Weights of a small transformer language model: RMSNorm before each block.
Each number is 500 + 50 x the weight over its row's rms, rounded and kept within 0 to 999. Layers, rows and columns count from 0. Numbers have three digits each. The size before them is the row's rms in percent of the matrix's.

# down: layer 2 MLP down (transposed), 512x128, rms 0.142, rows 441-457, columns 0-127
# gate: layer 2 MLP gate, 512x128, rms 0.176, rows 442-457, columns 0-127
# up: layer 2 MLP up, 512x128, rms 0.166, rows 442-457, columns 0-127
down441 107:507483518500508493517450424461483510481487578555479440518484475480568513430472545398523505596521377516398544588563541423513597528472493516523446499465519516408553485540508548485382469550462533552501393549431540457569496479559513492536564567464472432478548504381563535475566552528535478476589462420562545550483559547521535473524422598466524433476541423557497503471540444521436524498486
gate442 089:506559470515518582506461513486436509590526592420426444539463487538493480563447504522533560514533470587551572549530501601558422593501536441478542491427508552394483490497545404483506471538575504521549505546541528500505521484471512469444542495316453447548627545422415434510479491470472450539449508471573465430413513468453477491526563447502520472446512450583536450517476493471523556541491
up442 099:443511566542464524532363488437537444559508514539478595498490504429387423552527425456460488427539469564582494586486481535544509483532507546525471469576511491506501489558495525441570539535449424509504540575394428504449470522516461531468506441498490420502487397518541527546590425548486439491499438576460521462490538432525464451507453557483408536466563573437492544496514524569473347528474
down442 091:528435537503566473417482514455525453542477518411425522548508453477473539571423485525549544508439502431496520411553469579566514498399492469382521476444539583567487453509467424531501457578509549463447532494512520565479516561400452508500453559431513390534514452530481449484496498420503464483522449433482396431410490548468472483496440481481471572507508489546513434528415401519612537582434
gate443 095:460547538519466483425437555405584485412480515537516539557419533512463513471531493468551387483467456473568586490508518470477475497448459523455475592500519531509503532483457566462520510496621474572544480497511509462425500501480519450543491542662529537492488514498402547562479437532465499512503475589568548503550456440534525545580578395531617443482502441486463444563504599478456549605525
up443 101:507492493487473411523486559533540463476490406458465486430439465466443496403436566446572474645553584478514484477560535487514475563491449447536460538520569590409509542511448567467456510549540543553508545559575585519568501558517483515502568521480541416516553533468468555453489517577389395592501560527439507513448511467485507445438566413554433472492446539491513495443502495491535394555525
down443 097:374519552492506494488549500440594478508474546460632553516405581555487503513438554546519519499481593509483519610477459571569503458469472544504468491525477528506480494564514479479532506456533541501531560469586358475505360608409494537479535545480433455495513449466471430525451530475490527516468577506486477517460495438420454365439511511509522467511508530452449502500518534418414410541522
gate444 097:461468500460468411550631562549563434532451441552542602571570449479478497445516522486542391468547473511447469479518461464574455524539493535495442577494583538488545507509509479504443526476525444412501495513540524550528515513479500518564464506461547472489519584450479553551385512499515431437549534442480445444613572431407512555494487583553463503593518550613439492548502515428516602496499
up444 096:481533526421539539444533499576538439432499491561542422608569502504541514567490510527531487491463492504431493467570564531504507355481526440483478570440529501544491594495555475460508537434473511429498498428486507534538422446461412490633547619554448520461432585432539481502456558491476557448420596452482473549518477456497516495502393501541505550490412512540507424566508502440557563456483
down444 096:467474454476485562480572593489506594514486553492525521469508587551462558502527595549490434400517431541482557518452467449494465615501509542495455563451612498545539384436513531508392601435410494483492472545643511502547448455543492503501428535455476436534515564517541397488488512480446418547441566498430438508476539546526483509522449441506498557438549450495481445455443552509495457513522
gate445 096:514492587476566464569529535467474513476450424508537508418441459544536595417512517487435478498529418549490452455436378547501474559486525494444522518623547464531396450509525501470538667390444533490572490512498418410421434504465520536455488506476539477454556529531517424540498448500530603525474559438435574516457456515436502491524442518435461475485477576482537544492466501557525512565467
up445 096:476562516514589521579514498425510468540476504461500575549552488447555419578439575498404545545470551466541481478446483521509445489528522559460499507577506527560515542489489553529505503383520559551432535556458546484512503492535459547482391452482495652534550473500445515590574402508534608557529471421489466480591495509501520450481570578359481566562493508478468477484472540502432456511425
down445 095:546479526418555611497499517499422496530457556406496452460545525447529480464494534428568555529498461548462500461501397585479494555600491489543565517468485488481481464401550520519500509536530443580458403511450549526461627490496511499468460508533474464509500484395566474466564448497455514530478435474388549452569546484626573530415523479384538504511514480545489549418468502565575441462447
gate446 099:540534516435499587557387510393502638498522612508495519559470450507517527452475508470517454460475513562465526541438535540479465453517399473461556461533466577466574390604505435499532517486517469457434535495498533468534489452481488460521530547578493435524466589405443468509491560481478526553461473465486433419595511426468539533527512522478502495363422476481402424460437537527531531532534
up446 098:367526479545482556519458468505535476389449439422513511418551593477468557510449496511430548492429451511524441516520560501398577465414523464507412541477582508504538532467464578474481495459543539531532458524466461548435489532525395559576577524467489510473551450458584538449462444476581432433537519535493444469458489498501543498469499533500415570475407559552543476534572502394568429543468
down446 098:442537573507424538537517521414614498512479598480536477508490495510393528482478484536460536546513451573401519486512447451462476436536427488429455524483447522439498530595540541573511548440601475503525512415472533503562550555491461487582572517487537449536528520430557502578489477466545494586505450468440357503489488506444475604580548481492450460425521602541573460437424481469509443479507
gate447 090:348510476506458501508502464526592527534617414468484520488603540560531481511506529444459418479503500442466482483468535527538444465523508407456521544563520436474503596557487489448559450487528466483440438424531477503500375480398492497538464511421524539523545515338483555539462532478511454580449568517602441526487448501510559530558472493549409513497483491574513424495434474486521568567500
up447 098:439536420482580516513527462621485522505481480568523485487455583528495444472538545499572467527548549496524535512461537530542533484456510536521492520528510479470464454427572455493513414572506555527616436531456578488443583521470555505589614504610437435489535441492570528533461446513511402627492441392485480463485505448549441446502526410451496520535614499519538437570474565460449543516505
down447 097:477584461561475496622451461541452513414450569514529392495532440498498500596504546464516462564379569514505494571485517479553520527465506493487406519566456520548483500397440486473543510504538384493431455496525434430450455463554490461511486439560511563464526454567499415463525546527530481497438456503390532469370456564479499449511530537526527463461484468505446454551589381542534532506555
gate448 116:582458462497611450552423519477405593419414468545459447479548442421439504505559463444578438468515469589431448506560443551494595513529476526451502448514516467511459489481450428559477489548444575425482504413563454447545571560461557465465516488513435436433459494542468500412513466439495482513452447574539546459581548441446532437514551526565474477527541529485446420522557498426555516521488
up448 111:512495501536537511541520419535593511426468414485436414530561502509510495523505476479502541362509441492580386490517526479483517418488543587550520547494499480412538519508357559509551580438453524470510429522571503509522511501445538487513567508533475477448478478484484575506521529493471491403435555498473441478495409580435413478433436508436495595493457431552618518429567487480501430469560
down448 112:486539510490508440392518608542409482410459580505554507503467568480479439455500456449485431475361480528392523533566462522529512463450497485412470460505501523456476566496533424515549480533448536495473489429503510479514547377525442404452417501423462534534572495462544537566488392518533473535609519453506473387501511449459512485514550540425477546397519486509472528573445485522483458420496
gate449 102:431529515487450518568483547544476436486587498525523493498497448561504500534422587448436357552476478506457477540512525565469440509397578357446479493609489565503574553543482528557566472461535532459488405630464505436503435430520509540482523529441502509439560524349466526462499414508511569493435489478491512509443578469441510505493452439478501462502415489510524489525534556539456507494549
up449 098:560458458409472474461509564424575472523545453508481548404565464535480507453480465455437487505541453489488567594580441613537475417477497530567536494506533492444542459470440453606497415449495563580562543557521456493439477449499556415469450399459542526502516445514511587421541511463568549421441468445484432463473509566444541489554535449528496526521590552477412468517538565578497491525560
down449 103:605548460540439478461521448571513417509566522467522532484475478572546542516479515484469481565492507443596488428560475566561535440407471501445567425575453597540552584478451516512535468382527584559495470502510543467454480429414570524441485516514512446521484493403492503490457504531537550466496466484512562490520496507423489480412533364546488589458502615476461490571400473574472464475494
gate450 099:516466498488460526521495445501525478476627485485533437510521525579497512463533462472529463480555549490447566495472498523527523568589513498458460521583559528443602514441536456491566522510487607517440627448508539522528491472460567443532518525512515469595414454489464499530565626420363465590460498573406537464439372452491513511455541516548490519380528500448514582453538541469530503516496
up450 106:447433444475501579517545445533506475518460430495517370547486517569495559456442529489492433533492472537567593565468548536472457526500578500510526462561488538564516575477460419535483386580482585536468514522471539523498551550584551514478456586507522486507545436457498513516470617472408456541484445482512501522596566576515440501436464415457532499513471503565557568485467355468541566425452
down450 097:553481485478369494434459499566512550517524513492560554457597504409461543491459584474538436482467406562552530478457447452551527421479507470500439571438435488454528534479584574506521518539484590525466507474455446588557558375492460509523494478499449580527521490581451537540524432441509434443576516563543467514520460589517459473569502421507587507439479509588483583473499533522594536478568
gate451 102:482529507449507579490471432446568550457463541565499498557545440474503493555489551490547494485530535439542465550433460487580494368497536479524549537497468437500508523566501610463510493565484350612507507535388520474539534490488574509438505564470522494540498506472549570550508409600378504615511565584553540498526401493461527477450514464570497527565464548588506524540505533531519515456441
up451 114:433524473503463518553418464553569494575429357435455416583463456395530494492469586519488441505580555514455470462522539532468526604499524475472433489470409528476553554366541533565492500525499500480527441490533397570471497520557505544518503542552510531489536502470493457479580519503525517519352483462544429450472483502556506546460487524478504408575538475542470481420576546404525443466520
down451 108:519535479580536449419451432430488378528507479513514502420508419486555448420507493473501509551513467440522466458471478536517538450416489548519454412484575531512569512491475437475491573505506483484565425506483546524502428517505464515478524480545562362565606498567463505522531503484516469549523457417437520445342557578572374510548523489458435536496411512439423492437439496448476468490477
gate452 097:460465525520504366527528546531432458490470452610433514457459418490499487434580522419424550463454489514516525558559460531474544497575460441490499516491511561579504495506543488450536445570466538541608440446459458472462547539543394489515486591595530439536432405548535497567431419506451511525483478530478495559575533513494591442531563415454459535481566564462613490492428545477509466501474
up452 094:364493478539524449455513365563582522508505527448456536598491521503472443491412538602505559565401426445488424412481525452498402511474500539502564546432496492550570568505534497480472563495528480424465582544575550538463480488502506479459619505493551528527490512526459521426593491444562482482523485451418486535516503442423422452406494440497522571536532455521418502545541484552506513500506
down452 098:548439529607562451395486594428448522563498629490498572496476567453513546568472493477492524498541518501553504491498413476551503506429494517447491464396541518497468453540488543446522621510520489534361567462466427521547528498523426503441400502470598473436474438505562398460523491488525434542516475431527535513486548595608451538437514545457524477464518479439513522517488479558478491448565
gate453 090:440493585528447391518414473479510422528480559475491543464515497505512472456520513566507417531488527511469490613527557446480465426505467457575553484575574475528429538408468347533494536511516473610419465396594505457478539550407508503467480427579497530500505495521557493486492594494558512536506486457435500476508370579506432520428490462490466523477441483452453442462598548510524510542486
up453 098:411481448493483426534545486511387481515462544537476505439552535481531487485529572569576439527535495464543575497457415440638416517500458489523489551534519466499425500569547370463553473479481529500443479389538528509455539451550504455469520472461533575483548484457555463475478546551682502589438490513454487516463475520434476527560475449481505548513462463416509557481485504405576558522426
down453 099:467457555491518443486434404521426472444442435486586550488574503525565435558474546498549499489586452507512480540515544522445530533456450454518474417486489458566454524483484458509487528416528509500403464430447463523488480505466521472390455542529529481528453450461606522496517540515476366513582488454414577473445453546544416393562443502453431635506506450461464455504548475432514434586495
gate454 102:489478494385499467504529554527470463493527563491458461420451468462564523543585480458517497457568573582474468482438521554421541490540475417469464449539553508471544512440356473523544490462454544441471515452565504434477540476430512465606513519494613501510430387547490476471490660495555579498417474580443441523473474534518556510472531465536496547487606502492438468515566535476474569571484
up454 103:462463445535556474541535384582382484539507588518534569484578551468476522472571472529637530518425515495514492532500503456454455497460582562557488492488397553460429531548536527522482490546529453472524445466549445484444494519517557538494500433536602530419493426467574497471495510464596386513469502520524487569539506518475342538393534537507480508527483502528480473459555501515615482574475
down454 095:505470503492465485418476557507485474545420477426552549594507450518516489535556600573550468589493424423442423464552434582441584429423578520459533462495486537541525515488472595476517450518476529531405436524561567454571483450404447568494564555437388492566548491528565484447524445513485464593504496538496492487424523532532495507511455577489551471517542507466461493588490555470399490428485
gate455 102:429516485434412514497532517412466460542420511460529508448451505516500486463494428563518461487370459528543498535515560453490483509502491610568535509437461509476516488575570506454592470583435534542485564519440418541518550487541487459556474568569547547591504565382590536519458579557503500460569542440534450531482489586522554563534496542556534515456509436594423465391519554516506442556516
up455 097:496499468528508431522504570439485514579504461548552467463520505367499468375505434608446505472575535443447537499519497514400531540442456517512549476503486487461529457454451446509506575579518534496396627484541532547488567451474492442447425466482492547522570482550420432400556484441529452520485511437465510538478438510508536497427497520481464636542436505538424481594442503527503605473517
down455 097:560499487478478581465573463515623502492525406544573451518476501589480479450543526492556440546539498604490435511498582457453542464562425469476382554508519464541565531567493469469420529513461558538539408457522547511512529536483383531532497461395520473505445513526579566488629446474519517443450529547516505483499509538446456495649417557494467479504506496505603470491459537583499506542514
gate456 106:464545491499370533487383437464512398466478485480401521384458549480554536526530540494517506488495556492502481480508467476602501479569506468475404541501467532570514513588522547517514411443435498490499502427545486611558475547500428471505502435443561474558522550506564476526509552542491487579413462534430510504460461497463564522422517421526580508628546508498573444517512414513522430411560
up456 110:493357452514444454463463502466501528502476475497547536535587634521524502493494625479505427450621547448569475489513427559542519548455606456462516595611536453533492421469478469415421514501498540384603460472502508596462480467506495513480454524520483519515501558582446444446403478495506566517529527496495421462515501445473534528569538488466458520483506477435472494601539520505565522469490
down456 106:434519514442485561488548592459400537576556509510498511458547518540490508518535435517397472496403559567377518563493477488452506449562467514446583428409478604446526538511593502498477492510514476503383576505449465572553478533457467524548486550528511518454456507418562503558472545573512435452438538403496510537540578612534521487431520462475510543436518427464463538455479501580511465486578
gate457 094:508558423507423423461545488573513502515499491480470428532500467469503554435507502441465607524443588497453360495425573556431441408418474483516437541544553425508498471473419506484506530504529556466452551536455431508462488512489518390475468469444550501503533529513637453512525519532499450509436462436466367567418462516474522464441452484492472566482476473579508490511551459527482614451578
up457 094:530538468544547521464508531460488481546472451450517596522588566516440459490453543426480493550471508533506511566530553531476476579560622484482460494461412460465440594499506534455475531503471508499528408415493483488551463577518643565563434450548506600445519460572455501527587481569484527530468555564586489556451542624477530459514604458522469456495501562506590525452495452569501505558435
down457 096:472437414619500448484556564566421474499472573502570592511580470452472515503554511506604633577508497496505415492555546525521450498484599618518486480490501527462525509508525459440526537572506518524435490517471494438513501461548521507528502417502457557484496351484557488577550550514494435508477480494504480555430509605517477501457599468505488575482397505562394520474539470444476567494479